Weights of a small transformer language model.
Size: width 320, 15.1M parameters.
Training: a variant of SOAP for these matrices, 293M tokens.
Each number is 200 + 40 x the weight over the matrix's rms, rounded and kept within 0 to 999. Layers, rows and columns count from 0.

# layer 2 MLP up, 1280x320, rms 0.093, rows 249-259, columns 0-63
143,206,147,210,214,157,200,215,237,220,174,180,193,189,160,212,202,214,186,145,282,179,217,167,214,183,200,139,221,203,167,278,281,203,270,205,183,176,242,181,187,224,142,243,248,163,166,212,218,193,224,211,210,152,200,272,212,125,221,181,225,171,274,183
225,203,243,178,209,221,239,168,202,151,172,196,277,257,184,225,182,202,168,193,185,142,171,230,285,212,217,203,150,264,231,219,254,223,224,180,198,166,156,173,218,240,244,152,214,243,173,277,208,194,225,216,184,211,204,195,272,173,212,192,227,143,146,216
171,186,217,207,206,169,142,204,202,202,177,169,194,128,236,252,178,207,201,201,226,195,186,193,214,195,222,189,213,196,233,204,228,227,219,215,158,195,173,197,219,171,208,210,182,199,220,259,209,194,197,229,194,234,199,192,241,199,210,197,198,193,146,263
116,218,155,232,156,271,220,147,210,191,252,219,222,230,222,263,131,208,203,248,205,276,240,174,228,222,165,144,118,228,164,227,220,177,158,153,254,177,185,183,204,148,252,184,191,221,190,213,219,176,124,220,192,189,216,183,228,169,208,209,188,196,199,195
193,211,134,298,223,144,202,181,280,141,234,191,159,204,264,235,190,219,203,174,199,206,179,221,140,195,205,207,189,179,220,268,275,175,204,226,193,157,152,153,294,129,258,236,134,169,223,281,178,221,215,184,190,236,167,196,173,185,167,267,205,180,182,155
183,207,221,237,244,131,177,198,243,194,143,251,205,182,236,251,230,237,228,241,206,203,182,190,163,233,92,202,195,178,232,254,228,255,135,199,174,240,217,163,196,222,242,84,161,183,223,228,229,156,127,128,292,199,274,177,122,270,162,201,171,201,294,227
260,242,232,150,237,255,208,201,194,201,244,189,248,263,154,187,204,153,209,213,242,176,208,178,142,243,182,206,213,259,224,196,330,174,239,158,251,168,230,221,222,145,96,223,205,182,283,221,276,204,217,235,165,169,109,233,276,214,197,185,184,156,179,166
227,187,199,298,148,117,232,211,186,154,149,172,211,177,144,256,132,163,215,168,188,201,159,194,175,193,156,130,170,223,219,241,135,222,158,203,199,180,204,175,158,172,265,236,78,156,227,252,304,142,198,240,187,228,142,224,186,211,211,296,230,213,148,255
197,222,170,188,166,293,211,202,203,97,200,202,231,157,145,251,164,226,176,232,224,260,205,223,249,181,156,285,132,182,229,162,181,239,248,197,93,153,228,211,171,206,207,178,177,215,186,145,212,210,117,192,215,230,237,199,113,161,220,242,237,190,251,258
180,127,193,259,208,218,231,159,257,128,191,168,249,151,280,235,242,233,172,226,140,218,168,269,200,172,165,159,173,235,234,131,221,216,81,240,211,323,201,278,199,177,285,201,256,245,174,232,283,235,205,270,257,187,175,235,228,229,201,180,147,147,270,157
177,250,262,214,204,246,217,186,229,195,232,168,187,225,171,222,183,159,226,225,111,164,164,215,252,142,201,115,245,209,148,224,202,236,143,169,214,184,184,201,264,236,211,182,162,199,152,209,214,135,211,201,223,160,228,216,210,170,162,250,210,150,183,219
# layer 2 MLP down (transposed), 1280x320, rms 0.0833, rows 249-259, columns 0-63
195,140,254,165,199,187,197,250,267,275,172,239,187,194,226,285,127,216,232,170,237,240,265,230,151,271,188,217,185,196,151,215,182,228,157,242,228,215,217,137,267,228,128,229,205,111,227,225,160,219,187,151,126,178,196,146,246,199,212,185,161,169,227,241
270,190,217,180,217,174,171,218,231,153,199,199,185,217,211,183,112,197,171,135,194,154,152,215,219,170,230,194,226,147,198,158,178,197,213,188,264,250,201,152,238,235,212,194,178,137,278,131,239,207,198,141,210,179,243,224,271,266,151,199,149,215,211,267
186,153,235,232,180,213,252,194,187,191,248,251,194,187,176,143,237,205,169,243,149,194,201,206,199,200,167,221,215,168,185,259,273,167,233,179,193,165,242,225,179,219,218,206,256,189,229,225,185,232,209,180,208,213,233,215,230,177,190,191,241,174,156,163
227,241,212,150,187,184,177,225,228,239,184,200,139,205,244,158,176,223,209,182,219,185,186,274,245,184,177,171,244,253,165,178,229,164,171,211,250,166,207,161,147,258,190,207,167,139,173,201,210,245,222,165,161,252,191,184,244,195,196,205,258,199,175,167
256,240,184,198,237,197,182,152,205,248,177,202,205,251,184,188,200,162,221,226,221,212,234,172,222,185,264,215,167,176,217,163,159,168,229,219,208,185,161,186,208,243,178,199,245,244,118,212,166,185,110,289,199,191,211,195,281,194,185,202,184,125,214,217
208,220,221,161,185,291,180,193,204,163,157,197,221,154,198,210,238,220,243,216,187,186,180,225,207,220,226,180,163,227,189,254,209,196,183,241,181,226,167,177,176,271,173,195,204,187,214,129,183,163,267,199,212,165,260,198,172,247,189,242,200,241,229,197
192,158,240,224,169,222,133,243,213,138,154,142,86,197,180,156,178,154,322,194,221,204,158,146,234,130,186,91,180,220,257,200,284,233,215,248,240,236,224,174,229,207,207,217,229,213,249,222,218,206,203,227,184,159,209,235,184,268,160,234,206,241,162,212
159,198,194,162,197,234,183,206,264,250,160,196,284,210,221,186,177,198,110,192,243,200,136,227,202,218,166,227,243,277,197,157,203,166,203,277,210,234,156,172,214,206,206,145,254,269,248,171,235,188,258,154,243,119,195,120,228,204,141,171,212,210,207,265
151,306,224,144,189,210,226,321,189,180,180,276,233,174,183,142,228,205,170,211,223,206,188,213,306,240,207,169,220,105,290,243,180,242,164,113,203,214,276,165,253,221,185,235,190,158,207,155,139,236,183,194,189,258,167,150,190,167,200,274,196,234,122,174
207,149,173,236,233,178,207,239,131,168,214,232,163,173,121,145,184,192,146,255,136,259,204,238,171,223,198,287,213,201,222,146,206,199,137,79,257,225,254,293,235,310,203,167,220,215,170,208,288,263,223,203,209,181,221,213,184,193,236,238,233,213,137,271
227,174,240,182,172,192,180,253,170,189,243,177,223,124,160,203,171,207,273,235,157,191,212,119,110,173,226,257,172,153,149,230,152,226,180,239,180,218,213,187,219,184,178,136,189,187,190,267,151,195,205,233,168,176,224,167,251,117,177,221,204,256,213,180